{
  "num_hidden_layers": 13,
  "intermediate_size": 512,
  "norm_place": "pre",
  "norm_eps": 1e-06,
  "qk_norm": false,
  "attn_scale": 0.177,
  "init": "normal",
  "weight_decay": 0.04,
  "lr_head": 0.00809,
  "batch_tokens": 32768,
  "max_steps": 5613
}
Each number is 128 + 32 x the weight over the matrix's rms, rounded and kept within 0 to 255. Layers, rows and columns count from 0. Numbers have three digits each.

# layer 5 MLP down (transposed), 512x128, rms 0.258, rows 53-107, columns 0-127
139104185131060151142119112159094165127131126111111172167099145099081088134116130119031146133101139088122116118087109051108115120096115116111103153229096141078150120139146127200104140184139081150153114120126140085131152178132119077092079089140099163153165109028110099086133156123127163126086071165134142070069106175143106108118111154142163109138094111122128118151102080163194113131171
159115116091113154185112142109041111149133121119129104126134137123181148151113099072136123107055111132087058146125093100102152107100161126117107169104169097131122183136126020116159126110121141121094141103135122178147151156110139100106178165133099075098095117051110084113200113125150104197201139180127133119103110097116139090158146100088096127143127134107152132116197136136136084140154
155150108124132093166140131112147108134162157191168093123148118146105123164147084126143130137119139106194125074137132049122118165119145136127142102059098100113126102099137066131136126140187072078072129119111215156068108105089182114107095136134104052140164137131082129159128166125117095124134175125101116099084148170148127194115126210106144111090128050178189159131162181122107195136142
102111096131127086120125139146101172131160119075098091138150104087119077084232191118126117041153100077078127196138149055154163165150093107172114109138107133109100106117104130144073084155180134204146160086119167123117128148108108078093149065137151148070120053149073182095192108117107187118183175123110111159139121118121143130176154146140181108125162138118143093066118132170088124133135
182153128152147122162131195092098109075113181152174120146176168123068106144196148071081082147076096141158136188111142142175157151150131074116096152097121115189111097118140186155158129112128131185111107093103129126130147165143144081110155141118108159111128116137189152107151098190164120129116180130140150173168127095169149158083128103165155132126128116130067134167129085154122143122130
092120176128139086147102108163089108159129095093096095157116123203191152136151099158182115111091150146114107113193168140135140125183122110183074156163086138147090092171117081138157139114145177149197194162170152086103136088114122124116106107129127091131126170160083165071070131141154139143165174166183145171166121090076090073154181112145096132113136055096144137160138187158155067104090
121123080112149150123152204165106073122137135099133152136118172128157141105099117106160183188155121148116140095062124159137125123121128081144144137081116138209111162041125075079149103141108128145092074141137102128112128136102113094133144148135113128145189068114167178121088132080136108145128177133104154118111177104117101150174126118127176125129140092131115053102076120178151145132146
132119195149164155109103141139132080141129138102103132159137096144118115133129144146113078079137128085133131168154126116110063083146091087116162126105095111090165121121192148165118153128120138154158125125150083173164125146115085106132150108123127108132095095140112161141183154171146104144123112151126089168101113116151086122141158121110143146089144129118113128076118126171103153102129
094101138098057153086137096111123159167175127105171100120163159170136155130150136126097136170133066191098117113100139132066123044130134143126138076129088071101150141158109191151116156179126082107100130131115157137133200123167192148144164097144114129155099089131187147094150115145101134103124123087078110156100105115100062082139159110103076102166139178103159105137080093062105117129159
183160192161106054064172133145138066150111163103161094097072164090108165111123109046136182146164119146069101158137178174143156155151127113090128138096102112113119101139132133120086140140121152171138169113078132157141194139163205107098126094080165144121178056052069123110097133111152184128080131068110119148039117103118126146200173147108162140130123147087175130166106116129118078133117
208110099111094129136138143119117168152162132102114070102141119154082106136061116077130121125098117136113101105167097091104062095114161144081119094141144073159116064143104103114152125121071167091131157132157146143082131100132126069132165087069138136140162081159163117153201094131159106134098121139126181180120131131117137101129180134139132145139163069146155211123167211104103161182101
134143114081168125154126111093126134056064123092149143143110101114125126152181147125165113106199114156127071146150096158136147108064126106137154082121118108141129106148149184114202093170091143109196116075125135183153139081081137155126110122147130150176167104188110209166127102146105120096168172122155143159130073103160068188148157112148136123108116158154140134132150121115141118134130
138133134086103162049119096090097173078092103125068110133134142142096126101087133137117133138123082115146173159142125137143084104137106070095112165111097158115116139087081103146152100174099119109134063111169089099110161128202129058096127130200085125148081120123151075100143114080067115106084131159116117150112127164132107156107130113128104119166143122122140110086143147136166117172118
131115083079131122119118095117115124146152176152176117166116120141074116100074103080153098119151118149109128081154153079159148178106120124084107100083114140080093187152138133106087135079109071121091110129111139061148117126186124064120097167111116169158097118099042161131150118144154147166093101136139128160059143174147115123136134082086189083133135160142117132123127134167094103126174
236119110092125102126136083111145130113138199139079127154134096154145137136077116074125140098051127119068112111182137122134159065074154128145195183083152129151140152123138098172160119154159110099154112131102097107192092141115176141098091078135104156102093084155143090122137137120105098119178065140106103176136154142093134065156122115119118121085145152141083149145107202165076117103147
113098131136123130145152118198200125067138102112151125098132179108171152057193098165178113142107138079087083108145188104109108127108106143160151155151117110062126127124070111128113055104116181184149121066109122158106079174123051092127136158140099155149109176127145204133127110094139160136105194168126110155110125125132128131117181150118079201078139138103106173134129153190083114145149
136131084124172113114155090082165092154144137083152128160145201116148116143158148151058109137121152107094133134115176152111083093152105135162091088172123108078157143193121116182079098161108102183132135118148167112158134119167117081080122137125176108091132126133140146147130141148116090132104103138152120140099123052168071091159108161185163045156163107093112133168139104150127074126108
133129098106116190093131165131118147114129156150098119115122143146115130058171115052137109121076092207115110136074130099164145142103100170153162137080091110132127128147141118121079159137119070130182147088153095102100095094184102183153120023142083145142154099118134142075179100115114147182088115098105137161156174135111128130127092110138107129126140119130105172152183087212109081117156
091194072135129093155182123100145118075125116137155075107160094154131115149144188164096130191081141089142119154093108106137141149117147140136096160109132112089116052115035116099106173098083148120133158170142078140095120091173154100161146102178112059128108169155078127174175103140096163134058165160107077175124124076150055123147103138156165136142060212137119134128145163049119081109155
094152116121061149099148115122104146162142129113156098129176125129124155114115128070124077145151128154112158106114117174149040095129137139113136115126038116119184136128110121163170078184138128178148130129095096147067160081122102118121127094103143082097099142105096166154116130135110171107102072162130104123155166088153112147131159076128078165090046124119161190149134139151173132175138
198153114100157096110131119168104175127181165111151114080112165097083131110135114143057091211160114091135114087115072064152117108166172091114071094113172113226089124166136131145120097086166179141099130136182149118169066121101126110129079098133137073122158080126174098164150118120077138137173105153189172174063142187133167112099129079135099114145101118080105127155086131149129111126100
128103151158091148156125176097116135105119177086134139130116161143171134168089138148193132141082114186165134097127129123056113094118143128183111125137112121105108152096155120110122091147155198167094119084094121073107132101138152120099119128118085157127092131180148102083142138107148168147110063093201085122154108131136151121110098074129099119117158141113129145114125137169113133132152
053145126083096188146115132153150111148165158158192169145164132127114086135151094130116100129131122122137139148141146118071103100153070102125144132121187067132107151135127097118065163096140107138164116122217136123147100075128089165109090123087157121115123138093123120094127139082118106160059141110092192102145125135121126074112120173140107109116175119146139119121142106136091146148034
122100154097120122120111129114188133155140113127117094077112154121157118151141128093159122118136197140169119114141143149069138112139119138133132127120147126100071131109083151104127094102126107140135172098113103076129120075113152168124125175113136114117134185152158097150166170089082064101148096110149152132199179192100087154097143133110177104126120086136122156087119102165118131150124
173093132133149131096141148090066088123076121160142121130177158140107125110103130140142163133089126125130119114174134112116102064150041098089122110117136095125108090152162109190107145096154128096121102107138165064149125149192139119141161138110118157157099173123128148112127097123144157146149137103132157106147080090089112093156138157179090108153130148142132133168109117124122151156171
164148146124128144155158135138125152142122098105083135105233124085159075131132130117138125071131059148088079146101161144137109146169132134133125145119128092138222158169147125157096095157137103137170169152124076126148128127146131098093148091137155148127142187131127129170134115112152094159135097123104125094159114118159173148141119116075127122145125145167100129137094108079127123068138
146118149151095149118158119136144092138158099162151125117154147087117141147201144190061121123140106092172127138082079065130163108139081127134158140120093177113098088136146152114140131117150159146103103076159096185107145143119141125128148152116146165144141175165104146065116120090146106149049168138108131097095127138131193126150126141104104127148166155073148116185150120150073149138178
119183140116148132124156176113153152164088113173157088149149170110076112129088173098111072101112164134185120126158126134169128103135115138089155153134104140070099104158163143112114139127125164115107141139150101141137131158097150085129182149107089151145138154166169223092152115124108131158142124110153125169112132138126134078147175124117110097101161127128128097135151206139169172082155
129110176127107146148118105139138127093198149147122176131109118149098129115105094098097123143180153096129127091107150161125091108121101124136095068163120132131123163129111064125119060155131121138156200193121088144137156146142093118102128161116137146057090108168093150159145137112125150091119160146112114117141144082143152214140097108131156144114124095104135168129164126107143119156130
127063122124145134149119148097134129098092111093147106128129132165083135095133156084139084110135179128105143161128125127058123082136166094200148154123140108087132079125124117102141103194079151169150175116142061147178159136129159084065152171157154092094111142140113119118100101089103102165113125122136101205101160122113128167135122088102186133158153090128152098124139069098146155153133
116147163151073151114121092171226117113103130056151089160126153070111142080101147103128093151156163116168086117171082129063120130163112115162118153129097104107166149105155095104087156083114212124102154128177135065152146152154082094111156147097122132149114114197099133182122139144166200161106141116183140132129156076169160060145107156091091129121159156112144107114112108114184103111116
107070098104110158076082145145156114148162117142118095155151169039107100112072130140143167134102118162091168144112147160091167120169088221135129221112086096135136123128140109154132103085119159112139120144110182072148185122121109148132177153110135126042085145162127106035117128134129132147129178154122111060199136101174151179216067086111113087167092158104111098127183095135087112174138
117144129135121084090133128127115120092118171110127121133096090176133119116127156174095160155112085130114124153139178130187129080107112173084154103114092074125183164159105156163107086129122117122162173113130074138173129108093107123140177100107171158104163170156151110125061055165096178150125094163132156161099160141079135158146139099151083122125112156113180103141090147142172162100162
122176097154088091114152153138110113104088079112160150190117213137153125110142180119162076143109159192170105144129099089167142150122152131210053118138131132131153128128134104105114150065191121130153147103121096155113121110106083028147163151101131153174146107103171137109139118187119159152152124122140158081110126104137148121158105119116124131137116142120130093182134151128138112202123
114069119104120085120140098163108139121138094150097086131096076151124151139114155111131026118114132147112090102165119078151072122105106139146119186118192143146129213149202069135142111126172123126209148137158120145062064145126104165159100154182143123154166076161064109134091115153124161156096135124157107095114139133114076139159099146144189140164139131161143095107158114119191152128119
160096130130130158133106131188156161140103128146107178128155110175121107101110106080098114100102106143072128074105129130142179172083066102151160115094159169106152039122188148142133138105078105158144173133079126097132145081183139109041133165089112117126129144125108124114083085149126128112100071198162080098158172094169095155157115142141147130093138122129128154136203162127198121124097
123105124115142124136120076145135095126143116185111125101144175174138121194109114177123159106150122091076149144104096119104122081122132137105046128151102123140116080113071177138122142100141158128167099067173151146173124202100132117122160142079130140157174111159119131185151116155127205109164148125152141192141123109142166133065113104123121137084113139193118188174178158115152147156145
162164090097061123141143055110108095094115140147123155132126150166119154097120148109132158165126136146122117164115117069174167207140106106129084144108154095144151116085080141095141057131100175154131146160049130107071111087140106106094129072079136039131121143153102107070114144116105120106134121108089167174094134054119149140150096137086168163096166131106164158154097120124119169191143
098092122102125153118157131090112082110154102176119134142168135070096106088138094175125131074135126153135142081125128184129117093127117119124172082113145143132151134166115169136135071127134121140108116106107171131187155103089094105092130185164134161135069138174125172120083106153093099113128138122115151133087129127180096156107158163132143137082155031078152151100152116109134147126161
138178189103154106098153151145169147158179112137146094117131155188117104123082153131073103150122136094119073110108194106100094110149119137118152166154116120082130146162118107129032152094064095181139107112125182133104126125142114115148102134116169124151180157099166178157142129139177168091118070150131117123115129119135095139097161116091153160082123139156110164157110111161090189126152
135117125145096094166088135092210145101115113126127149104087139118090112116102143162174138179107057137122121148122123123094134130126114151109118156176170172161158044120138096175163096168129093101146104137091104180110083099138105119115054154137124161165176146113128123173071093112105088105137129093135181153119165129143137099143055123191177048112069202106105169158158105113136113132154
147061184156102128112096110123120053127146114157183132105145149125116106153158097161129119094082118140150153114131120119123143053159102140095092117048151179107124094134107122131096162085085116132122144051135099100175118159154120146132154128138146100118117162136174110134182191191185095151178114145142114113131086151126102177170158164184132127090117164134148114131104079117118102108127
135154160119178084134122176131159106093165121092055185162153204144081047074051118140109104161139169122165135154117199111125125120101086098119129132141129141128090120129123098173192146127157132093147159087081171161135172160161157141165181089110095168078194167132131089200116134147113117164133129084167092147094180079102107121139154123148142127186171133124144117109094109139132067129103
114064123144082127123102092128108117067155111102106125108169136119112137139133087180139139111145172112125068110141141112126141107109115133156112091119043131114142123100156080107131104129100143136106106128163132136096154098142124101102153153128108118103135123168144130106118139166047107186141097147143104141121133122147174094174081154087110165135098089156169159198163173135134180109150
136139146165107121111146198137120099144064151103146089159114100141141150178113065078106161142156167104151120190188073168075092165146128191072131123113115064143124113116095152100086200219137044131164147146111048136177139144169168133121101159147167158148167106094131130106071122105100150130127141139127140125104122162097100149175127152071068136120105066157062074122141115045134087102090
155124171095129105165112136105102123130144093121120174185127176141141131156119112095156150163129138099154080135167120146114193132108150160160090160120094122112125134100160131042188104181121106163140160167158120084108119177123129164080093139085105144160148094141180113130137123171119164171112116115125127125107093132181171135138127062155083097093115047149124152156190155165103131102113
162093115080144175121097164108100186189104084168157116135192139076159187056098125102127074232087073123092104104143175150192075136127150153145089167148165154053190157138169091126103114111084128103137212086138105163169190189091112113118047164080106076162095087161146163202143090082091154149126140181138138164102158085156147199166197122144130173108162141166151085156207165119128124107197
139154073096091099088112101144162100113147172116117158125109108133116149166170103134158152158158126115140137156151115101121126138110154152124112156170142154124180151072138116213136146179077135119141134139109069121116119222096172155093131079153141117115107122067136121177150043106172122108126175084124112067120114154057099148119104089111140132087126155153166112170130156135180145102168
154169172131106176116116066115146049123111117159124103130109118081128115110057092109098120147156163170117136123107144060128119067112114093146121146115148154093153136116091097154167096110107131088159161175104102107127121113103120125111170147145147146156144079161114044165124193138143134158079146121161126144116111128142115133141189169138117188158083137106104079111121132079116135125100
074132150118105125159123116109135142136134156111063179109154142107092138110114157196155088081123194139081184096109206165175161216145101160152132117131161117162185123089166148171103144090144152120145134146221134149078101092142169099088141129125181133120102164140146120158103090143114132127091116124157071155103126150060128113092094119056104102158141140123107138140199126156167075149095
077130123141142149102158102170211171108129115151159138074109132091190144105170099130134105124157164164140172136123093171168144132151103129128119106085094100128128187112091142187147130134160071120054070114102152178080089112120148066113113106162150163169127138147154091099144108134116124104085174111126136189126154191099120166107167135152097154166103130172121103122076137091117189154239
122134150166117104115131146095182111194061094067119115132101127122088132133147092064101110093145110127138120103068111112118128088097132141176122151179087130071128095086110107135115123183162138143091156145155177145080138183116066109099180142118151172114091127117099156118142171138133155144121117114169127138151123078125154150138117124088124097101195075133138143113122122130146150154148
119126111107153147120083137116096071173131123108161099128145077154162146113169197147160156086126163147102132135090166110127059115072126140104171199131047124140148165201140124168144159070152158149143150125165111153106121123065180076150141118115115120156119092172147144127149120149130187092100147120136139123104132155117143029189101109176173095150130099133172161120127093139049097107127
109141081105128139137096178091097118159110135100077126112135196069061168133125137097070177091059183122130168047129124144121161162091047092137166140147116113149105183131079111128101145123192125120134103136090120122179172114057139151102150142134207130131179134084134120133115164099161103101114081142172119106096109141104176075125131127137120121165101140211195101143131143087126125099151
179122177091092127191146161130177115123133123145120062104159098111115110124173136165140095123094115136156141189123177104122143149118102106214137104120163118143188129101107102134110132178076171131188110161103130144136166107069145100114077114164132164130077113114115098131081145146177098169169132106142088167168163155133165184129173117144156080140085141155129152066133121087182146113112
# layer 5 MLP up, 512x128, rms 0.256, rows 54-107, columns 0-127
035152134128132105110170157109171109101078125150081173092099129166077127165140102143111090137128124125121103067085202141166119151154125110092191167114045117160106140122148112113096094140126123126086110127113143123110156122140136129172146197177111172173144112116169136127115131154142117151083115191130169095130133193062087149138149100102142143096067157186190174120105135158123091100149
090130112136077097199089110164040138141092115129129117163186099085046162142143149136156138197118139086120089113079164133150074134107143087137115171141162118099139128123126167108094141186116151192141147083123167112154096108082146118150148121140128104135125166101165148142187091138129139130143137124107131082166142145056150183157146136140100138123092067138178111104147165139149094113078
152142109126120169078085091152115082167122122115090141115128140163153123242156164092124161068071177128128105076171132093116154183115166191110158065102102157174085092184159170136155150118070086168211159094188096112139104126158119085153147160177097094146185138147121101174119175143128095167148152089195128087099143161133127152043159114109124172121117148137119114104127090101143137111127
052130113150120099125120141160162169212126104113164180137118140171153128133126115160162157163172165098110130128138113088092100123184131162123173113116136112079174123109156134128138149096139169086178128112111152202140090101172119161171144069052184084163097127094159127158135165084166137125113060141135099124137086124142110126143173144115171103135141069222139126063077165091120113161155
138170063150130066097123133110147181095076118156108153100154150104153182062121177136108205145192096127073117178128084111091151099113179109145180156157121079157147207154164159166148153193129106130079087118031118143159092106144178144141173110122104138115139146109143190077116174140142153124124137102117114106164080109168120145139134116112208206113151138101077148117171144110128138127089
117170066113092136121108128094108164160097190137136132157131061121117121138158143136115094113087145089184151162113126128175113121126109152154101177152134129072162098160103120151150123149123132114138059145155166120120147096147129100127122145148107124117098137135154085173142118141164178112138163147111066127169109149048157145136131132149140103175157138063113217111114163085111133135111
123149089113074112126156124094152148117163151184142135088190134137097137175160103110188152154134081078171124073103106162103151111139145096152122140159104142134080076128096132105150149083087081134171025151150223107062119117078174129179147167140145167104129105117111130096124074131116158153148103074166193130128091130090106114098116146155104143093105117139109133143126077130154134155101
080150132121152118123110158162111111171154082097118115127105156133143141129133126160168152168110130103134119131087102156092149130091063112153101192122163106147128114108149138117126109144120148089118092156133104142145052146174097137154103134056166146094108151111058101145113130171147090163088146149135176109138113135106119145154171205167120096110102057188109080143050108130172073119067
088072107178166120168163186217079124158147129173068135153073091185125090162149053076152128118144119124102169165053123166157163138125148106123130154200135149150137080076156145092130066122165120165067058118170158042139113146137106156160175172093159155144080088153112118130099138108114120135096111113172145103153139076098135167075126137090112134076139107143134137131111153071086129147134
121070106130155144110120072145157123136130171142104164088105148140162097129154123137126074087150153165145108125134108126095169106143120123120073164139198198116152165086113157141129076128080121134133089158129109096140174151096121148073167155104121169097125101090153084151119180195133166147163065145147125065125158087083098116121096144123162083135112133148100121138117156102229080086191
162128136150116159077150131144085127122121110140133121123138127166120117083068139111181137219075073096142132116107125111127100059188088099164156195140107113107122084128082170138109149077128167136118158169139139116128169109213102180139097138064127067164139131109171136153092132146077105129165172112068165065156109116123151115098205148121088144157119153177175150103109115147131136169104
116125087158159103116143127115162187128115098118124109115091151104143105112174086157136116124091118081102107170165119167148126128165127231218174148194125128084123147125116153108090155113113097137112082144066124131094124118145146133132179171160118095126145214112118098090109133156133153143116091128116146146184121126077066140115129105124170087129143121144121119127132100166061154123090
099138132139182120113098114146050140124163188148089145097165186153161145099089085121080091129147097163227089120077103130141147092092131140140103101171101088149139127129151143132123113109111140111135119187126157178135147097119087188105136135121160134084094083178188133120072155149115174178102159102110100127118122134155122150137151125119051126104121077136091071146159126133110155176131
058140123115104138089099144101175179166121079144091099088101119155101101148128138161109134135125184090132118111094129160180102199176101154091100153201112078137117169057072129106148124139158121134191128094124176144149163169111111116099148163084132119117156135094113162146143172140064131119121138102170119115171120069148069196100196089119139159150098172091134133132206116123152093134158
146121096122087164076180139122107087137159034123096185136117148143103096165122132097125141082113105135127206137130083161090145092061156156107136096174115128115108134140112125177178114170106161156149117124140190105201159084121104161068207182135162105119133084141127091112118153177192122082088126186145116146106113146146157111186048105110131141128167134198074049135124127084137164115132
141081167097152120158120168142136132103041117112149092148125134057139101103122102175134101138133119148122121130151139129147135129120112115049086172126117187168111141149142128138097191172143162119129189128122114176129120131146161203130126129112125129103092133105097081120056153114106148144164118163159119073119157119084132127123159155013097121136143137158148117130185126126107149146140
108106063135155094159122136084114138161099126130109171127167093155186154114114198122100136103152142136116105203146191131104178119108167151145170138143122084112170162131118192148118175158125101167086133122007166135092168108156128075136142172096137153129095120122133199152108113165165089132190121168108154127110095136068105140155062125056133081129163109152123121129181168134105134073103
122174112156137115161069098099177106142170120121134137145179190156156158200153145176127113151098114085166166141122136144062063144144131085135099149126138133176157173141102098106099177098130060094060144119173170049103189085157114140120076131053115106165101133142132096123166126106182137114103123100142088071114117118178122169134118106070126113092140166115108093141129100095080066103099
181131111092119110076097083105112184141074138218102174124122132142126125161108109187112155158133113109150090122075093140099119173139064079109087126123158166157116108080078169168104202059096109097156065113179138126096123081212139124116138170186131156205087066153185130159170157110108128110220125150116139148130111176099130118170136132075149136168172112151130129161122149115104153163118
131117164165158106112129108112103102143096109085107106166173132173192135175144081120155120133087093137208167133074098073170125206117171155117088091111111130131204173122081092173173137117113138134092146080089145159089161143146089154095141173041141144119120137180152086116085122132104109105160098140142139137127123102132074130082102096156151126121190154146098160148194115103147191123140
092180147078129106113132126188111107131123120161110144106169103149071115071129120096057152136170191091153122156169098122144121145168123109096116105152105124178130115120101132156095096116171122123138124117168125149183092132143077163150149131174183074174109102109104153200080101159126088125141149125111127154166116139110077143141141162115149141105127047156130089195125099143166134151145
177153049140144136118145113177122131088120134140102134126168128135121149087125120110196083218113111107154149131135115098130197086166167207132129195134174151099149126150107117165127127128181045122066099146096109121112164128101127142131155106123123113179103131097152166137110109113177147122208125119125078096171125173077101120076114087109156094145085176154095156141134169103175130120187
162125132136096209125125093158122122127145058110096094158140128095106118154093103107127073166141124095068085117150125121161106104124098144118133133120121078131186152142208122071192148125154148141086132138161173150104131091066150141156147127087136134151177178142134116121098135067077156134185147145155095143132102093094114106127060152076158091095114142135123159147117147106146124127131
092131085108132157180099169157161142094164207115088101124134120148143123135162066120097100133204090173096109135090127139115154126098112076160114132146122158124093129178141122092139100099076133177128090134126133158116104111071165114118093108146075089085153100126093149138183185195136125133184178171130133163138173149181121159158137141174120167127121191096064079151124069101166145113071
086082162158110080129163158165091143138149116139090108112138152133077098124107068121118155144134086096085105150161170107137107136154142143066100229158059149139147101181171127126106097110164103151078194145093136135180068192126103114102129141200120153112145118108102117152121097099113105128066184130122145077233089195118140168129151143102103157096145144188143094133062108070128121074150
149110130117139177126106159114121190172086115082090080126140119099120109087083111116132112110082122120103112086145104208145090125109210160136105131153161117112159166181147126088086156184100084165131095137079081062121113137132147107134143109150078125094096101064148116178119073149068163099144152099151122136135132154115105151056186122175153121116103053134151068087072103076192152088115
107070070151141132109129117143159122067140162146119075166111085142163087111172102133143142168126149171082137158069120145124082129103062128114140073107123148142130144173076121100149139090110068098112109104146118118142089105155138114079153132133162093141155131183184122101169133172100206174154168132150174096168130121148117143079092129143082130105128119176158079168184068108165096086150
108105168087126131136095181089084143122122119076083141101162176141129140134156117115185126132070150143085086171101145176165110112141103142133184195114199112129101160138140140095161167139140103120129130056144159123158155153109131159121105095105141140152156180099135147123125089138159150132145124121155142128101105135115125037163147166149161089185128087143140103135098186110122071058139
073084123125090145126208110092123145131157111132095099117108140111124096097170088121095084101107138120117094130095164100117110065119153141102157174137103115171091062203154155079140145140127143130136086126147195094107140143128178090112085171091121120122149094093161108070080112158113087122091133165066122166129186145142028087084096071098096111102139138130140099155159098073101136126163
206171125104141104135108081125096132111047161158164176107125125108096141120148155135123124171088110188041139155147126073151132137181121121142138166120102099158153136159129182165201102172133076135131159131127156166122123135138179118128109150139123152118132116054135137158135113122146110160092138186139112135105118141133096138085165152137189088026139088149162113108105153093120119122133
145157057136110136056118143166137108149140093111109139101128153112152163141091108167106136118172121054102190129142134118096110126147079156153140147087111086187162149111138133171151136125126146167128163143151127098137094141185160152101072148116173099152118131147161110070117094121146105135149102093138101147166155114207124113096141071042091185142121176177117127122146151125122132188141
115141138151121170100107133144136157148082088169157143118186153154094130145146111214141118122138183106152195084094074158116086126122139072185133139092125178097086110107165170105095128143116129144079133133096148135079157142123172120126053165142066107154148101104099094139170185163140149120113089087140106117130102087165149113130088121120171174160094144121098110138126149065105127114131
093206142142083188103069136063147125088158135096095100127123101178117106189145116136160114131124147108142122086089104129102164101116098178118097134158116124102149177205050217133142116155114137130094189153151103117104078188143187154107105149117137103151101106114115118162098146096136140118152180130147180167140199194122128144109167141106144166142145092134106175102095153099124130151099
126123115099105201079106158153134084173177142135086120102080170082136101099073136127126094132120107168128139094156134119110162165087117159126119120128122154160181074155125120097161115137102131123150135145120139153143133111124110082144152157133150111093082158145106167148127127099095138158129146183089061150132122109133113140038117086091140185200098091084118075170100170117182150187097
095198089104118119123193091104123115113200112166103091112107115106130153122169126194148119141188079100135081165155133136106105150141118133097133159134087201135122151184137110170146156123129096199155133160085057098117088147112082134109130108169170148147170065058148133115126137128187118150181204138128149095128143163114138192199112113140111164152101096125066113150109107135075127130155
122116101155093176120164141123087129149096104132121109065109140088118160142148101127112161091121110102095138118114151154127153161094169105087160133167108129158107154156157122135127083156112094127174173145092143130120132111125090120116095146202161089046135107111157098135123099204162118146096128170075155101079104125183048104176080129168160146162169169088151142166120148125127214133114
148147107129113191111152136063089112099150073181106091169090147139120138186113133114107099093133117088089067155159182105141158150099121155152118126115118095120094149120108159068143122139088176057086172052125123124131128069124126098119107125100139135115165166075104171125070163110087158142092167121116146112105130137093157096113130181176130148127122147177122143133130149169200136135109
113182214105146131160219110120096115127130171073121111107100127190176076145133049113110128144073152108140116112135152087124120074127111153174098120132081120139170148139078125121130126095076119168164129130123121140082105160100139092118123146084122140137188084122145130138121150117154105155112153173189113096198178145139106128078097088110146115098119120144130082135172100113120113122151
117119103202121132133134063167091116089130128064165079149144145145141210109156066132183141127184092130097109138123137156160152082125180117152115111174109145104154091135119096112180087127118172085180066105135111135126156140149098119124091104046167111081170094144121069091086099158056123149145181137127112089130092154135144147088124116139091186130155103174118092124170150122073204098147
066187110141068114196118061103127156111105111128161103117147201141118169097171151124114137130147104106141073146150124134076134146127094122123179125098134177134145107125161100143111164136163103134110140163107132062150204097161115111121130121168147090148173078132156127177220088119136137102159151099152101155150131128143190074117164162081137125107135167142126131173125082142125151060071
152169120152104118115129038143108117072078084055115132135123115141140150160082109059169080146119118107137126077125148126144148121119182130131197177107120136159163160140142124091129158175110137140151177117093165167195131171114154100109144124108129119170118142107123116118084179154120108105091132162127130143141119117165115125113076161075150116126077130142113063116138142139131138104083
157169185102219117109145117051143172112122105092207202062120132143138181107071103155169142114165132133127134124163150139183124132120167122141143118160111079124129107152097103123140115135039150115142136200139140076147165113080143096147057122138122164136151149111144107132134147134100115174086118163133157159159094172105154124128114129108079121100108085119096057104109128143178047103125
107212118154159105096165116126110082166159177149101111119014121090104101094147195140098177156108166092131135144149141173069092070132121154138122136127123111137079099171058167158102095166103092134148136132031160141125108129100083085116107153152127190180169121106119104119168158102204169103143137122148096132120185100162130115052111131131144127084156171101084122110125122103131122118109
106115067077106154142142115120101105136118124132117129059147136143123068090053146141131131111186121125150096109129117105111171064092142111201123109068158095142082098137193152102158103170182200152055087160171169094098102079160123115102116104128085114118127078105099142124144145126145099169126124128173173124175108132134144106138184108125108106137138146137109178062098182083156134136165
117180117171105156157137171120161134089166132128141084141112109099122112114175085152067183131143134134100165169103131134196116097199101188087098138166112139160129154155149145186113093074101119132133152145121187160191090081106107129114135130136106091152132128146115123124092115118148107077166077108131124097127188129112085172152178139125163148119141118101119100086148105112157138106141
165153111116131110126182136110049170107137117142124134123145249101155110107129112130169059138140082121153040116127204134251145214138174181144159153131105125151168097110131102102128124156115114097108152073136090156131154144061083192147074163143167134103137108064154150164074128136052173108137089184173175166113090119113106119122116189176167097123130147179096107164125120112125080111184
182119172159128132110124148116104127137170067146127152191133206081126156171128176151153116143174112061102077138129118134133132144127104139076114178111115141122163174162114106141122143175084133085159133082173123109167222100169101151134160186138107133116136147069124128133147136144098177123165100141100157102139104082121129213182152119104140199137134135141088130164109136098161111127135
182119164104162086112159147144127162138184104142097104106179171188106151109153147106147150102109124087189103141086151145140115165182119180185117184126136097115090116148140162100058132121141097137117104109139173184053128085179108113146127102145050065133097115115112135123115106111149164167133176148115097117095106129198172115129098122122110012130173108144118164109140141104172132131144
076100128100118134170146089130110142166110120127138122136106161101135141081118191129134078144176120126139091189129110155082122124134144143120135128212223155142099145111175094142185089145068115168137139081096178092143140108138039087177108082184097125134103074111140080143141157180119114072074184142108172107127142107118044121207099155143080126153165145091069131107142168138140169078131
107165110133053144091085171096135101147093116122134145111121116169078102117159120139134086233125063161138086077137133095203114157110145130167083121134085127171149096107141142128111107118095122174134074161123104131173134130133202161111103088118140142088083159102129076098095073175120120132144105130138107081113152132107109097162118064107095176143116155122153196116136114121178129154092
138134129100142153148113177120112147101133087126100178117118108108127096083149143150108126144135150129113100118112129107188190141138148112222113144139099162104174107098148135156114127082123180152156117121141093129105142142153107162162124115069073101133126129086139123169112154123127097143128118059141085198124114139191145127151153076104147126130113125080120105068213152144124134125103
091134054155083178121069130150093145075187102106113188147148091149076174179127118161121160072106091093165101076172169112146187127086168153124130132147135146155147139142110098134160092120107130176189124124134081102122183101152114098127173170113098104124103112143128082068174131163151136081155149098139081104148146134092132121152087082127056087140109147154140165120146170072092152130114
084154106116049145136104102070162088097109075152185120095116131132140149086172148132122140155123109159147113145155109055122162167131134111121047192109158153145128143182146115105224112096132150143096082081080148100137194097113128108140129110133100061149095140113103116121140143166143148125112152116125159141170186130112114125140081134179110073175108139088110147145063138100091148131104
150108124162161143127130141105118143162130102139129077138106210115138115092219119139088154088096135058150102088098185096138172090157087117141133090090113126125122142153131156128089154107171108128117150153136159092133080130149169156156104161090139103146152137086156132119134125138121206109136108144102156130127153093144132091145123147094102071178129112156153126182138107105103144149165